python train.py --n_layer=10 --d_model=96 --n_head=3 --n_kv_head=1 --head_dim=32 --d_mlp=384 --vocab_size=972 --activation="geglu" --norm="rmsnorm" --norm_place="pre" --norm_eps=1e-06 --positions="rope" --rope_base=10000.0 --rope_fraction=0.25 --qk_norm=true --attn_scale=0.177 --bias="none" --tie_embeddings=false --parallel_block=false --init="uniform" --init_std_qkv=0.051 --init_std_o=0.0114 --init_std_up=0.051 --init_std_down=0.0114 --init_out_by_depth=true --optimizer="muon_variant" --lr=0.0126 --lr_mult_o=2.0 --lr_mult_down=0.7 --lr_head=0.00539 --warmup_steps=138 --schedule="wsd" --decay_fraction=0.539 --decay_shape="linear" --final_lr_fraction=0.02 --batch_tokens=[8192, 16384] --seq_len=256 --doc_mask=true --train_tokens=91170000 --steps=8031 --dataset="wikipedia_en"
Each number is 200 + 30 x the weight over its row's rms, rounded and kept within 0 to 999. Layers, rows and columns count from 0. The size before them is the row's rms in percent of the matrix's.

# up: layer 2 MLP up, 384x96, rms 0.335, rows 262-307, columns 48-95
# down: layer 2 MLP down (transposed), 384x96, rms 0.102, rows 262-307, columns 48-95
# gate: layer 2 MLP gate, 384x96, rms 0.316, rows 263-308, columns 48-95
up262,109,205,180,197,220,252,154,178,192,209,239,247,208,240,182,213,212,175,209,184,192,138,193,230,149,200,180,175,159,213,161,207,177,210,202,240,175,200,199,165,253,241,197,192,268,218,153,232,213
down262,108,219,187,204,177,227,184,147,203,229,198,252,188,183,227,213,177,280,227,153,188,181,145,200,163,200,242,212,205,196,197,173,174,170,189,178,215,231,180,148,217,259,151,173,221,176,157,211,214
gate263,092,213,188,192,192,142,206,210,201,232,228,224,179,183,173,171,145,218,199,196,141,196,220,217,190,199,188,164,234,208,214,193,201,172,159,207,218,162,186,152,226,221,161,146,208,178,177,232,236
up263,087,226,210,206,201,210,205,217,237,244,247,210,194,257,181,192,155,146,143,219,227,188,196,157,174,244,187,194,169,163,194,218,193,188,237,209,184,140,204,222,198,200,188,190,213,205,173,231,186
down263,087,223,250,195,195,213,211,199,217,214,222,148,123,242,248,177,197,202,186,196,172,190,204,203,212,214,215,218,168,167,215,177,219,201,229,200,180,191,180,252,244,187,196,152,172,189,138,197,183
gate264,101,242,204,236,139,187,204,202,236,192,183,155,208,202,213,217,238,180,208,155,196,196,231,180,174,225,229,214,211,217,206,226,234,203,232,188,263,214,262,172,198,249,234,143,226,210,214,151,186
up264,103,228,231,226,222,163,187,221,242,181,155,160,202,244,189,206,173,246,188,222,206,217,202,212,225,230,254,221,151,176,173,265,180,222,246,226,254,213,226,212,183,209,242,168,220,145,235,171,174
down264,106,245,208,235,207,201,169,198,239,200,162,188,206,195,222,174,230,237,192,168,221,184,191,219,202,241,175,231,160,183,229,282,171,241,219,192,221,270,272,184,199,210,133,217,232,187,233,191,184
gate265,091,181,166,182,150,210,283,189,267,207,200,157,181,227,194,210,214,234,211,182,180,192,219,213,174,181,213,221,289,159,147,161,207,185,188,177,216,167,202,160,209,167,223,203,197,168,231,168,232
up265,088,176,155,241,178,141,212,167,170,232,190,182,234,173,179,187,248,156,233,126,164,198,195,171,197,216,184,204,128,153,204,148,214,214,218,201,195,219,176,172,162,212,181,228,214,172,197,182,209
down265,092,183,159,241,202,218,202,201,160,244,194,200,167,208,228,160,178,193,177,169,203,171,202,178,164,151,182,191,184,240,195,219,227,190,181,176,165,219,211,140,206,191,257,245,177,207,238,163,237
gate266,090,154,197,209,208,190,212,240,224,222,170,215,234,156,177,203,171,220,214,216,166,194,204,216,228,161,184,208,218,229,209,201,185,164,208,199,242,229,215,144,239,205,191,234,161,164,229,210,226
up266,097,156,156,177,183,208,222,233,199,230,192,182,212,142,179,205,187,213,192,221,166,224,201,207,233,154,172,140,202,196,151,220,220,169,204,232,214,239,226,144,181,208,218,256,150,182,207,184,213
down266,104,186,193,198,169,195,206,226,155,208,183,207,288,185,191,186,160,213,230,194,195,174,227,178,255,187,213,183,196,276,218,175,178,198,220,212,221,235,212,142,206,243,210,237,197,202,198,196,230
gate267,097,188,164,258,155,184,226,218,169,125,160,215,183,211,166,240,123,190,203,228,238,214,241,142,175,232,226,181,226,209,147,219,179,188,211,209,221,237,234,193,211,191,245,126,236,201,209,181,168
up267,102,208,153,188,177,191,206,204,151,145,173,198,232,211,158,248,135,219,171,178,231,223,234,162,173,228,225,212,229,191,143,238,219,223,248,201,226,224,242,194,204,175,201,136,213,238,192,195,146
down267,105,216,151,195,205,162,195,186,206,147,191,180,214,183,181,176,167,188,169,176,223,183,272,202,235,161,262,209,171,242,169,219,248,252,246,236,203,214,245,216,239,206,238,224,237,219,200,176,185
gate268,094,170,235,165,228,194,191,188,194,188,181,218,146,243,212,260,190,240,205,224,151,199,229,192,213,172,193,173,216,250,245,210,245,187,174,181,217,200,213,191,205,170,180,175,220,216,219,265,171
up268,094,234,172,235,178,213,214,215,216,228,212,208,268,170,177,183,209,173,214,194,235,216,164,165,207,214,206,229,218,156,151,174,165,209,237,241,185,204,206,208,212,216,200,251,171,161,209,168,228
down268,103,249,166,192,196,218,174,220,180,194,215,122,253,177,211,140,236,143,208,182,256,206,154,163,193,226,193,204,174,195,188,191,147,168,178,181,191,215,177,166,224,221,179,228,191,186,148,139,232
gate269,108,237,280,203,204,190,225,151,182,208,245,205,154,217,165,225,158,248,185,221,201,237,182,224,147,196,195,207,223,215,179,188,137,210,154,226,171,191,225,211,176,223,201,170,202,196,176,209,192
up269,099,199,167,215,222,203,192,249,199,188,223,176,248,160,185,156,175,189,196,176,154,169,154,142,193,195,235,214,180,155,227,203,208,216,225,142,183,235,194,223,235,204,179,230,157,208,217,176,190
down269,116,225,189,150,260,204,169,202,240,197,198,201,194,154,187,209,198,186,255,193,155,172,193,175,170,212,225,180,182,179,209,211,201,190,211,137,208,222,167,234,190,208,198,150,207,165,203,193,150
gate270,101,172,248,198,266,164,231,180,217,172,263,162,228,169,195,208,176,181,208,149,182,150,208,153,270,205,193,186,245,218,151,143,171,211,212,205,195,219,198,219,252,269,178,182,238,212,182,199,177
up270,112,176,152,177,146,170,225,194,228,218,214,275,212,206,202,217,156,239,240,211,200,221,152,226,180,199,138,230,180,203,206,192,225,181,230,229,178,197,190,123,225,252,203,210,181,238,157,222,188
down270,104,181,198,165,136,183,211,210,179,194,207,255,175,215,188,186,214,219,269,255,127,221,151,234,169,190,179,192,215,210,184,193,184,186,197,204,210,218,142,199,209,220,189,170,233,208,136,224,210
gate271,095,192,202,242,193,197,222,192,236,267,201,152,209,139,239,172,205,169,169,225,217,221,160,183,197,228,149,204,189,220,195,196,174,190,198,211,144,149,144,195,183,122,176,194,214,197,217,193,205
up271,102,215,193,191,135,248,185,220,244,203,149,147,182,178,217,193,157,196,187,258,227,162,162,182,166,219,162,226,222,237,196,218,216,215,200,242,184,139,170,208,198,155,218,225,170,200,231,189,208
down271,107,157,199,160,208,285,190,201,204,260,176,187,197,210,188,139,145,182,190,194,201,207,197,225,192,168,183,169,203,199,161,208,175,177,230,201,181,160,189,181,116,150,150,190,201,228,210,231,235
gate272,100,204,214,215,170,176,204,196,155,239,190,218,217,193,165,198,223,247,141,186,188,177,167,243,183,177,227,260,159,197,191,193,181,262,212,166,202,159,171,171,194,189,166,194,207,211,166,181,237
up272,093,183,218,162,211,164,230,206,167,252,223,189,183,169,172,241,199,257,185,153,205,194,143,190,148,243,250,196,166,225,170,173,182,239,243,183,173,212,160,260,206,184,164,191,179,230,189,157,194
down272,096,184,217,173,232,206,171,240,167,235,208,177,220,210,169,233,159,237,212,171,254,202,206,208,124,239,255,166,198,203,202,177,212,195,202,208,166,177,202,281,232,186,187,198,220,215,172,227,228
gate273,109,235,164,271,202,236,247,203,211,198,179,218,171,205,231,243,189,273,211,249,218,175,156,166,216,205,181,175,270,208,215,181,255,216,165,201,217,202,192,180,220,163,208,198,249,215,180,187,206
up273,122,233,188,251,232,252,237,205,213,188,179,220,170,203,216,249,180,250,212,229,221,197,154,156,230,214,150,170,260,203,232,195,244,212,167,209,198,205,221,212,208,166,199,199,243,212,168,176,211
down273,104,174,164,202,246,232,227,190,181,232,250,244,126,194,212,201,134,223,237,208,235,196,188,166,208,183,199,229,250,179,225,247,216,192,213,218,178,228,161,221,187,218,171,216,253,200,232,227,177
gate274,109,213,182,201,198,173,215,250,194,209,185,172,204,219,172,246,176,231,159,226,217,171,196,184,209,168,162,191,213,188,195,260,181,183,248,200,181,187,210,209,324,178,214,226,244,179,219,168,220
up274,110,209,285,183,271,155,184,192,217,247,194,226,193,175,200,231,214,215,186,225,242,208,199,202,212,181,211,215,213,191,183,250,259,166,169,201,199,190,214,208,240,194,167,194,163,199,181,196,213
down274,112,213,202,175,199,192,170,275,192,230,268,221,209,249,197,225,150,221,116,200,232,227,176,185,221,176,161,166,237,211,212,266,155,232,179,200,186,173,206,193,211,176,223,190,207,178,215,192,215
gate275,085,234,203,202,201,272,223,273,253,151,222,199,179,224,221,189,159,211,210,292,188,230,188,167,189,181,246,174,232,246,178,175,176,211,225,219,210,156,176,139,199,184,181,192,178,194,182,198,197
up275,075,262,219,188,185,256,222,260,217,160,216,213,184,226,193,200,134,187,202,246,207,222,198,193,170,180,255,170,229,242,175,165,228,185,198,226,197,163,201,145,178,208,170,187,207,218,222,206,180
down275,090,215,240,204,180,181,174,168,155,153,197,164,213,230,186,168,189,194,181,203,215,172,209,185,175,209,201,151,184,265,235,148,165,210,171,258,214,206,235,192,199,217,229,219,200,188,230,190,206
gate276,104,196,160,217,187,232,237,215,228,191,185,147,217,209,182,151,184,212,163,228,178,218,195,139,116,142,228,234,185,229,172,184,115,181,212,184,178,160,197,185,217,191,178,156,209,211,215,240,170
up276,112,179,128,192,197,250,219,205,194,199,157,170,189,232,190,152,193,178,150,203,180,217,209,168,114,154,194,243,205,251,182,220,105,187,204,186,168,157,201,182,234,171,182,178,220,222,229,253,217
down276,104,170,176,215,202,208,226,187,208,192,185,206,187,184,211,229,203,173,170,242,217,171,233,187,210,183,194,230,215,241,114,204,114,166,157,194,199,216,225,195,183,200,201,135,214,218,234,213,205
gate277,088,225,162,211,197,239,182,248,239,188,280,178,206,268,197,242,236,188,209,244,237,200,178,203,179,215,185,190,172,256,210,143,181,178,188,219,182,168,245,189,249,192,209,199,213,257,171,228,151
up277,082,178,165,137,192,180,233,237,183,208,105,203,215,215,198,219,168,217,184,190,162,246,154,154,225,165,224,200,242,134,145,179,212,213,179,148,204,176,214,246,206,166,211,212,195,199,193,139,190
down277,096,174,204,157,198,179,241,258,213,191,257,259,190,218,204,250,212,168,207,179,237,207,152,221,176,215,218,265,245,190,149,172,252,212,207,117,195,200,200,190,213,208,190,228,215,212,185,214,204
gate278,080,190,200,200,228,198,232,167,246,187,222,190,204,178,201,244,238,228,183,180,187,216,152,212,194,277,182,268,176,196,145,189,227,165,229,193,155,221,168,200,226,224,224,200,246,189,184,188,169
up278,088,242,193,215,183,171,195,239,189,193,180,196,217,229,167,156,205,157,248,229,180,169,236,186,216,145,240,143,235,199,268,212,148,238,167,212,232,210,222,194,178,202,152,236,180,208,271,201,242
down278,100,202,198,253,160,183,188,244,234,201,255,168,187,164,187,191,225,162,193,196,219,230,218,154,231,205,168,175,198,238,210,218,211,210,245,191,252,175,259,188,239,193,167,234,180,200,203,145,237
gate279,090,226,147,221,226,241,271,193,184,190,169,205,187,272,209,201,207,223,171,171,282,196,171,195,158,193,187,146,189,182,167,149,183,232,209,195,254,207,217,152,210,159,199,182,151,188,216,177,176
up279,093,186,238,219,168,170,142,193,199,202,227,189,182,127,186,194,177,180,190,200,119,199,228,219,220,229,223,240,222,208,238,231,204,150,195,211,136,202,196,216,205,243,220,223,220,206,216,231,233
down279,107,196,232,230,157,212,194,238,207,166,220,175,205,140,140,154,159,165,173,249,159,240,189,217,230,244,209,210,210,206,208,158,221,181,259,193,155,220,168,225,236,245,222,220,226,228,194,231,214
gate280,098,252,203,209,215,193,224,219,152,168,222,171,164,196,159,205,132,184,202,218,204,179,159,215,232,144,212,238,200,195,163,214,181,186,182,202,203,167,210,179,139,176,188,159,210,175,182,209,215
up280,103,158,141,222,239,179,185,199,199,225,201,205,220,174,175,222,252,208,191,215,200,172,235,274,213,227,202,176,213,216,212,151,235,230,234,202,168,251,235,229,198,230,222,241,268,250,171,186,183
down280,102,193,154,201,191,208,192,198,161,207,240,158,206,167,180,244,249,239,237,180,161,165,293,213,196,253,223,179,228,212,169,156,201,264,214,212,169,223,187,175,185,199,168,158,210,248,182,207,174
gate281,103,195,199,251,137,208,214,209,176,146,200,190,210,207,185,192,187,211,209,169,204,214,209,220,172,177,179,125,237,185,168,142,245,256,218,150,156,159,229,200,243,216,220,173,166,242,193,204,153
up281,098,186,188,240,188,267,187,213,206,168,247,234,167,221,194,180,203,188,200,259,153,163,210,243,149,171,212,201,141,207,167,210,247,233,230,171,168,173,168,229,195,199,220,210,187,206,188,189,238
down281,102,198,156,201,226,186,183,216,207,210,225,206,227,182,235,209,182,159,145,183,141,185,192,240,185,205,148,201,229,196,222,185,245,204,179,195,230,218,234,254,215,221,178,258,191,162,203,172,174
gate282,097,235,205,224,181,203,242,199,242,169,203,192,180,242,184,242,195,180,169,278,207,173,240,253,186,228,202,182,256,198,187,162,161,197,225,184,226,166,250,202,217,186,248,162,251,247,207,223,202
up282,094,192,194,194,218,187,202,225,149,222,207,163,217,178,226,184,197,197,145,154,206,165,196,171,186,150,229,187,148,182,216,191,238,233,230,183,147,195,203,186,177,199,154,208,191,194,180,227,184
down282,084,220,172,182,168,168,211,231,159,197,184,133,169,186,221,231,249,226,186,175,183,183,198,179,182,140,197,215,194,216,186,200,198,180,225,196,191,179,193,177,183,246,205,199,220,207,182,194,213
gate283,093,175,251,261,159,192,212,212,230,196,196,220,194,217,255,232,193,214,208,204,190,195,163,266,160,184,199,171,242,271,207,183,158,169,161,164,174,179,197,187,207,226,258,204,229,233,167,220,177
up283,081,191,221,193,129,222,202,229,185,218,229,177,150,215,234,246,208,202,190,190,202,185,182,254,173,224,194,211,235,178,187,199,145,206,164,217,198,182,187,228,215,209,249,199,224,145,200,241,151
down283,092,185,178,192,227,178,184,211,235,214,189,147,173,204,258,209,202,227,187,139,187,206,188,258,174,172,214,223,162,252,213,156,153,218,219,157,186,195,207,182,220,210,279,203,187,175,213,246,208
gate284,092,192,222,233,193,205,223,207,194,145,223,223,191,218,228,266,289,168,163,169,227,165,141,184,202,210,158,210,192,221,202,202,188,168,162,189,166,205,270,241,224,228,248,175,190,242,160,212,198
up284,082,214,238,272,175,216,220,214,180,156,217,232,181,230,198,249,263,188,144,172,222,187,141,192,196,189,151,214,198,201,227,200,183,204,167,203,175,222,252,224,201,228,244,163,199,221,156,226,172
down284,094,201,226,244,194,219,181,161,227,203,225,233,225,244,147,260,194,200,198,205,215,195,199,214,144,188,202,197,184,240,222,212,184,221,200,210,145,212,208,191,181,221,223,196,193,215,197,185,181
gate285,086,219,192,223,219,201,248,222,187,198,195,199,165,205,239,197,219,190,142,209,174,162,186,167,182,223,222,155,173,166,251,204,222,255,198,188,133,181,259,224,194,171,183,206,190,216,226,198,248
up285,074,159,195,214,212,199,205,205,200,192,178,179,189,202,218,242,267,233,190,188,212,226,223,164,174,218,196,203,165,164,221,205,231,217,137,179,158,220,227,226,200,204,210,185,196,300,203,227,234
down285,083,153,238,199,260,183,211,182,226,198,147,224,128,153,234,189,199,222,203,180,251,178,231,157,198,223,241,204,214,161,203,182,202,191,168,212,172,244,181,210,187,214,132,180,191,210,201,199,184
gate286,107,185,188,198,168,210,185,207,207,233,199,192,197,223,132,202,230,194,133,225,193,211,200,187,208,216,201,218,199,244,201,173,131,206,273,205,175,222,242,153,228,189,222,176,246,243,204,202,224
up286,113,229,238,205,229,144,186,202,215,217,188,237,162,186,268,182,132,212,270,138,222,241,229,203,207,189,200,178,215,191,237,208,246,165,166,180,225,214,180,205,153,178,166,218,184,160,199,191,180
down286,105,181,225,173,222,202,223,211,241,216,192,228,242,189,212,280,135,177,230,190,198,218,165,225,166,214,202,161,226,156,235,210,229,137,208,194,220,234,165,200,190,222,173,232,172,211,203,225,137
gate287,104,142,205,202,213,184,201,222,244,189,248,170,222,236,254,168,267,227,221,147,253,216,158,207,186,237,262,142,182,171,179,151,218,178,237,210,183,199,199,193,162,190,201,213,222,224,206,172,173
up287,100,233,243,248,187,185,205,223,195,237,154,220,217,180,192,177,217,208,187,223,158,236,206,216,197,160,146,235,155,232,216,236,188,169,217,179,175,194,198,238,249,222,272,183,233,160,212,241,237
down287,097,177,199,200,178,185,184,237,266,160,236,158,246,228,247,167,212,255,223,189,215,247,119,205,216,200,237,155,156,175,174,196,207,199,235,200,245,185,204,153,188,187,235,212,232,192,184,173,173
gate288,111,248,147,255,246,193,211,202,190,218,161,214,137,219,216,182,213,224,243,232,192,183,184,208,208,183,174,202,213,217,226,206,229,219,180,180,217,221,222,182,176,218,197,219,218,240,165,172,206
up288,100,172,223,193,167,131,205,197,168,161,169,198,241,209,222,173,218,245,197,150,168,204,160,137,209,243,173,178,120,225,213,209,194,193,194,208,215,189,163,194,211,197,227,183,184,193,178,209,202
down288,097,188,215,166,130,167,144,222,240,206,130,191,237,148,183,190,224,162,178,184,228,214,153,144,221,215,238,193,179,218,220,201,219,224,214,230,225,219,234,189,224,215,217,140,203,207,176,199,187
gate289,111,220,168,234,162,201,236,258,186,182,164,232,229,194,196,137,214,146,192,146,225,173,189,205,205,160,179,172,218,226,183,182,225,219,184,159,191,205,155,186,200,209,190,139,211,165,166,228,178
up289,113,160,190,187,230,193,154,157,213,217,225,157,174,181,193,247,171,228,211,259,214,238,253,158,189,212,206,246,190,191,189,241,185,166,197,225,209,214,242,208,226,229,205,252,170,213,214,172,196
down289,096,214,228,195,165,192,214,196,188,179,222,163,187,205,208,192,203,267,263,235,202,213,211,133,167,219,193,218,207,198,194,197,175,197,231,194,205,215,227,206,232,133,213,255,168,203,172,141,180
gate290,100,191,219,195,172,157,201,182,232,189,152,190,180,217,180,236,206,207,246,205,239,169,165,237,226,177,144,182,236,211,186,161,170,252,235,181,177,162,208,184,203,176,180,155,254,230,158,204,178
up290,114,212,202,165,204,258,196,208,212,221,290,157,195,191,216,216,233,157,190,183,158,217,238,207,180,171,227,258,163,223,202,241,207,156,217,191,230,215,158,217,165,192,237,230,185,130,237,221,130
down290,109,160,204,204,217,196,235,242,223,222,292,156,282,252,199,212,203,163,208,195,151,210,253,216,178,174,199,213,195,241,192,200,206,197,193,232,168,208,152,179,183,193,244,216,183,157,201,197,198
gate291,108,165,189,224,194,119,191,175,232,198,192,182,184,167,214,168,138,165,160,279,220,157,167,208,198,187,154,217,248,199,165,204,216,194,145,189,227,191,181,176,204,159,160,201,173,150,196,226,199
up291,108,251,219,205,187,245,228,218,200,185,197,213,194,245,181,228,244,220,234,178,216,195,206,171,246,224,216,192,199,186,233,211,170,139,225,196,170,169,186,286,195,212,211,167,261,208,230,188,186
down291,100,211,205,181,186,223,236,213,211,150,204,174,163,173,175,215,275,247,229,176,176,235,168,185,245,191,223,151,168,236,273,187,220,197,182,176,180,171,208,197,200,178,217,175,192,181,195,239,207
gate292,092,215,183,219,176,187,265,203,235,239,176,183,229,236,219,180,192,189,234,222,246,216,190,169,170,253,198,167,244,214,194,233,171,214,196,220,173,163,218,184,208,192,185,177,204,241,192,183,141
up292,068,177,192,148,206,202,221,143,210,253,151,193,220,190,211,198,143,242,189,227,227,181,199,226,208,262,178,201,241,190,218,212,190,186,240,215,190,218,249,165,209,214,200,170,197,221,219,190,217
down292,083,183,186,193,237,210,205,152,204,189,148,179,196,191,249,212,196,187,214,202,226,243,156,245,201,223,217,231,177,144,187,201,181,220,214,219,161,178,208,191,191,190,203,188,254,210,175,190,242
gate293,087,194,244,252,199,212,192,176,228,155,187,164,250,178,209,157,220,226,175,245,213,163,168,234,230,210,165,231,186,158,187,174,154,175,248,156,194,176,209,178,197,156,245,227,180,222,208,156,227
up293,093,218,250,251,216,198,198,180,200,180,182,167,232,170,206,169,196,237,193,249,170,192,190,218,186,166,99,257,134,212,186,182,174,222,235,190,192,237,232,202,137,183,240,201,263,193,136,188,226
down293,085,176,278,220,220,220,243,211,137,196,177,189,241,164,176,207,120,248,173,154,184,227,216,213,221,146,188,247,210,209,204,223,230,208,228,214,182,274,194,212,186,246,257,209,217,180,161,200,206
gate294,108,178,208,164,184,145,205,182,209,249,209,179,195,156,194,135,263,204,170,193,263,239,207,174,145,176,191,187,166,196,209,217,175,176,242,179,201,145,230,180,165,184,217,225,180,131,212,147,208
up294,105,197,167,161,184,234,235,182,224,163,224,178,250,170,196,178,280,203,147,144,249,224,242,209,173,181,180,165,230,189,205,230,202,157,232,213,233,187,244,182,199,213,173,234,201,154,188,206,220
down294,107,181,198,166,253,236,212,168,178,214,205,221,227,182,174,182,240,205,179,182,260,212,187,161,141,179,208,172,237,204,182,256,217,177,172,181,170,211,264,122,172,242,205,238,203,197,203,222,262
gate295,085,219,198,261,209,223,178,203,225,187,158,209,194,192,181,221,155,221,187,227,185,164,158,208,118,201,178,205,154,259,161,181,228,197,231,236,178,148,265,202,206,222,205,235,186,231,215,180,236
up295,080,194,257,203,140,163,227,228,164,257,231,171,229,166,200,188,241,216,178,227,194,216,169,195,215,186,236,206,232,185,170,182,185,192,186,153,208,227,192,237,193,230,224,185,192,225,203,150,196
down295,084,196,249,211,213,188,267,172,220,141,247,193,218,175,218,209,231,237,189,236,218,187,217,182,213,150,169,207,242,125,158,214,171,236,201,165,206,221,163,171,187,170,186,211,164,166,174,197,174
gate296,091,262,191,193,204,225,254,219,236,234,234,184,172,198,142,204,209,200,165,226,239,166,242,185,166,231,161,188,200,193,197,152,204,230,165,181,206,181,220,206,218,192,167,146,202,242,265,155,240
up296,094,132,202,192,216,191,169,197,156,185,185,224,232,178,257,158,209,206,229,175,175,204,177,264,227,181,199,188,194,213,201,219,206,167,177,176,199,231,180,194,149,199,200,253,191,186,176,185,163
down296,097,161,184,199,139,203,215,199,191,173,233,211,227,185,207,187,187,215,228,193,246,223,185,220,134,225,179,208,201,183,247,172,178,217,221,195,193,239,183,163,182,174,178,199,170,235,180,133,220
gate297,106,210,170,236,238,153,256,195,201,148,132,183,197,207,228,170,201,185,119,198,162,233,198,181,177,225,142,241,205,244,193,147,204,211,213,215,197,204,203,174,191,221,177,135,205,202,191,150,187
up297,104,161,212,216,216,265,171,202,201,287,257,190,176,203,136,201,190,192,251,199,248,146,195,212,189,196,164,170,158,191,215,206,193,211,140,204,233,185,187,221,181,174,234,234,196,186,189,237,205
down297,108,176,255,219,174,234,242,189,140,218,241,181,110,202,139,215,182,138,227,211,241,176,222,188,203,173,216,220,156,158,207,246,201,219,176,180,214,181,224,197,205,196,167,233,186,162,200,223,179
gate298,106,233,234,227,189,163,186,201,227,172,187,185,220,225,216,252,217,146,210,240,223,173,230,193,240,205,205,245,291,201,194,211,241,219,203,185,211,222,216,204,240,215,197,218,168,227,198,201,198
up298,090,145,173,170,165,196,212,146,155,223,204,199,192,118,229,194,166,236,250,172,235,199,162,209,159,183,175,200,153,255,198,200,238,167,155,171,159,210,185,198,209,182,177,223,179,211,210,186,204
down298,088,165,216,179,123,149,209,208,173,163,195,192,186,112,202,160,207,231,220,184,207,182,212,225,226,202,208,187,191,212,155,176,215,195,175,148,160,183,178,200,220,160,188,209,193,194,242,227,193
gate299,095,186,247,232,246,213,222,205,221,230,195,231,180,236,173,206,216,204,239,160,208,206,149,268,182,246,174,262,169,227,203,197,220,191,189,193,190,173,183,184,242,150,179,182,218,200,182,194,174
up299,105,180,228,201,223,227,235,173,196,216,185,237,161,238,214,217,222,220,223,200,206,190,156,269,214,215,190,268,183,236,173,206,194,177,225,223,197,184,203,201,240,196,180,199,223,189,178,183,175
down299,112,201,215,180,234,195,183,193,177,215,175,236,181,237,202,222,159,215,160,169,228,210,188,253,183,230,241,246,172,152,171,156,198,169,128,209,218,211,163,257,190,206,181,192,222,227,207,235,190
gate300,094,173,203,203,171,210,241,236,230,228,179,195,157,241,173,221,195,227,201,174,206,168,175,188,165,207,198,200,202,234,197,166,185,216,225,229,195,201,186,200,224,239,158,239,260,178,201,238,181
up300,083,171,206,169,202,166,217,175,120,206,167,222,208,140,213,163,182,185,184,258,163,226,193,189,214,211,217,157,188,201,220,204,187,213,231,176,182,204,211,227,204,171,259,148,156,221,210,186,202
down300,092,205,222,177,203,202,181,198,215,169,208,174,191,171,181,152,176,150,149,250,201,214,199,241,157,213,220,180,225,246,191,207,262,195,216,212,229,208,157,156,246,175,220,139,195,198,209,178,149
gate301,091,206,172,191,229,191,217,167,232,129,165,227,220,234,223,221,206,217,207,200,163,188,141,150,259,191,136,200,208,199,209,244,197,198,170,176,217,170,231,191,207,207,219,189,196,214,161,199,221
up301,085,225,202,154,185,174,197,199,228,196,165,189,209,205,199,142,180,181,264,171,202,223,169,191,219,164,194,240,156,214,210,229,192,165,205,199,202,198,173,197,179,171,190,243,208,239,215,232,151
down301,089,215,219,185,179,197,157,146,212,145,246,165,192,225,237,196,245,198,207,223,191,170,201,208,179,172,232,235,176,207,203,226,205,165,182,212,257,169,190,201,190,180,218,238,161,262,199,193,199
gate302,091,210,166,228,154,173,193,190,159,264,198,217,184,203,167,261,208,228,178,236,252,175,194,173,211,200,217,182,258,181,209,142,207,210,171,187,227,160,210,202,242,175,155,197,240,198,206,135,185
up302,084,146,227,149,214,223,232,194,222,207,175,205,237,218,186,184,269,113,242,196,207,191,222,183,190,167,212,225,210,253,219,191,203,189,182,211,197,178,192,235,220,168,185,167,215,191,230,168,178
down302,092,133,213,213,230,205,218,219,246,212,179,193,252,179,164,232,251,194,177,193,239,216,196,206,152,183,173,235,194,220,197,141,212,228,204,258,232,186,165,255,209,129,212,200,211,190,216,183,182
gate303,087,185,194,207,177,177,237,230,197,207,208,175,228,214,260,169,205,188,171,192,182,149,181,166,163,200,215,219,156,188,171,222,163,183,212,191,207,161,217,219,188,194,205,235,121,183,195,166,221
up303,069,209,230,208,228,253,213,221,210,157,190,168,186,213,225,213,218,187,141,196,163,181,174,241,191,229,193,227,161,200,142,193,196,239,247,210,193,158,265,223,183,183,243,249,175,191,199,132,187
down303,074,163,174,188,217,256,223,210,237,204,178,253,225,218,174,236,248,210,207,180,234,210,217,241,178,227,145,218,196,194,250,210,245,195,232,209,171,190,187,214,158,181,169,239,159,174,237,180,193
gate304,104,166,202,239,228,140,236,219,229,220,149,176,204,202,188,182,175,282,178,192,174,197,201,210,159,179,153,193,206,191,227,181,173,169,223,201,205,188,159,174,188,147,143,243,215,200,174,202,142
up304,095,209,179,203,192,266,181,194,207,160,192,223,177,201,215,280,180,182,199,185,209,255,210,211,232,213,218,196,267,234,165,201,167,215,165,242,222,182,220,225,248,223,222,154,216,165,186,213,212
down304,081,210,223,229,270,183,159,247,168,164,190,240,242,222,204,220,160,160,183,194,184,203,167,209,178,224,158,201,251,222,209,220,192,197,197,218,249,150,227,243,213,244,234,188,206,226,230,224,162
gate305,095,194,206,198,242,226,214,212,172,207,169,181,214,183,177,235,182,216,177,201,177,203,172,211,132,221,189,230,201,214,204,184,147,222,203,206,168,204,177,159,174,185,231,181,202,237,139,167,144
up305,101,233,147,178,180,200,206,186,199,146,206,234,175,229,230,198,253,191,224,214,187,170,206,169,234,197,213,160,198,181,209,212,234,161,221,187,213,225,221,234,231,193,172,194,198,176,282,224,270
down305,108,165,148,270,180,165,192,171,221,208,184,202,180,206,157,173,240,155,215,231,185,207,246,220,182,199,173,185,189,168,203,180,267,218,194,217,228,260,217,182,247,169,208,181,176,190,203,182,210
gate306,088,152,192,150,208,212,216,241,244,194,211,120,204,216,190,183,147,151,169,190,194,189,206,145,188,172,214,196,190,224,198,167,213,224,235,230,135,194,185,233,241,269,160,214,155,237,194,187,137
up306,080,251,225,225,238,147,168,219,185,204,209,261,211,184,155,176,222,249,264,211,191,213,209,222,177,205,206,190,241,213,157,237,195,169,232,229,267,187,163,180,202,143,240,193,221,214,237,216,230
down306,087,219,139,187,183,201,202,260,240,224,184,185,221,223,165,194,192,194,215,179,220,198,230,139,192,218,198,196,159,216,197,159,191,213,232,210,208,240,187,208,166,232,174,247,206,193,169,195,163
gate307,115,171,184,185,178,153,233,184,228,223,213,179,203,180,213,119,191,213,208,211,199,183,148,222,151,168,197,202,181,161,251,165,195,229,176,171,181,200,149,164,204,190,178,237,228,185,248,190,209
up307,125,215,200,208,179,134,206,218,171,172,197,196,241,202,180,110,187,174,194,198,162,207,198,170,180,206,173,160,200,186,247,174,195,168,191,201,144,212,155,232,214,222,146,238,146,190,240,209,193
down307,117,214,181,221,171,214,193,266,204,198,175,261,221,175,167,164,212,192,145,194,186,190,210,200,192,206,206,110,158,168,212,160,153,247,220,178,174,204,221,244,236,215,187,214,132,206,174,219,169
gate308,097,203,220,218,170,186,210,231,231,219,244,222,183,205,183,183,227,253,230,172,196,176,188,220,219,235,201,151,192,202,225,211,191,170,168,182,199,162,160,190,224,239,152,187,155,222,200,190,182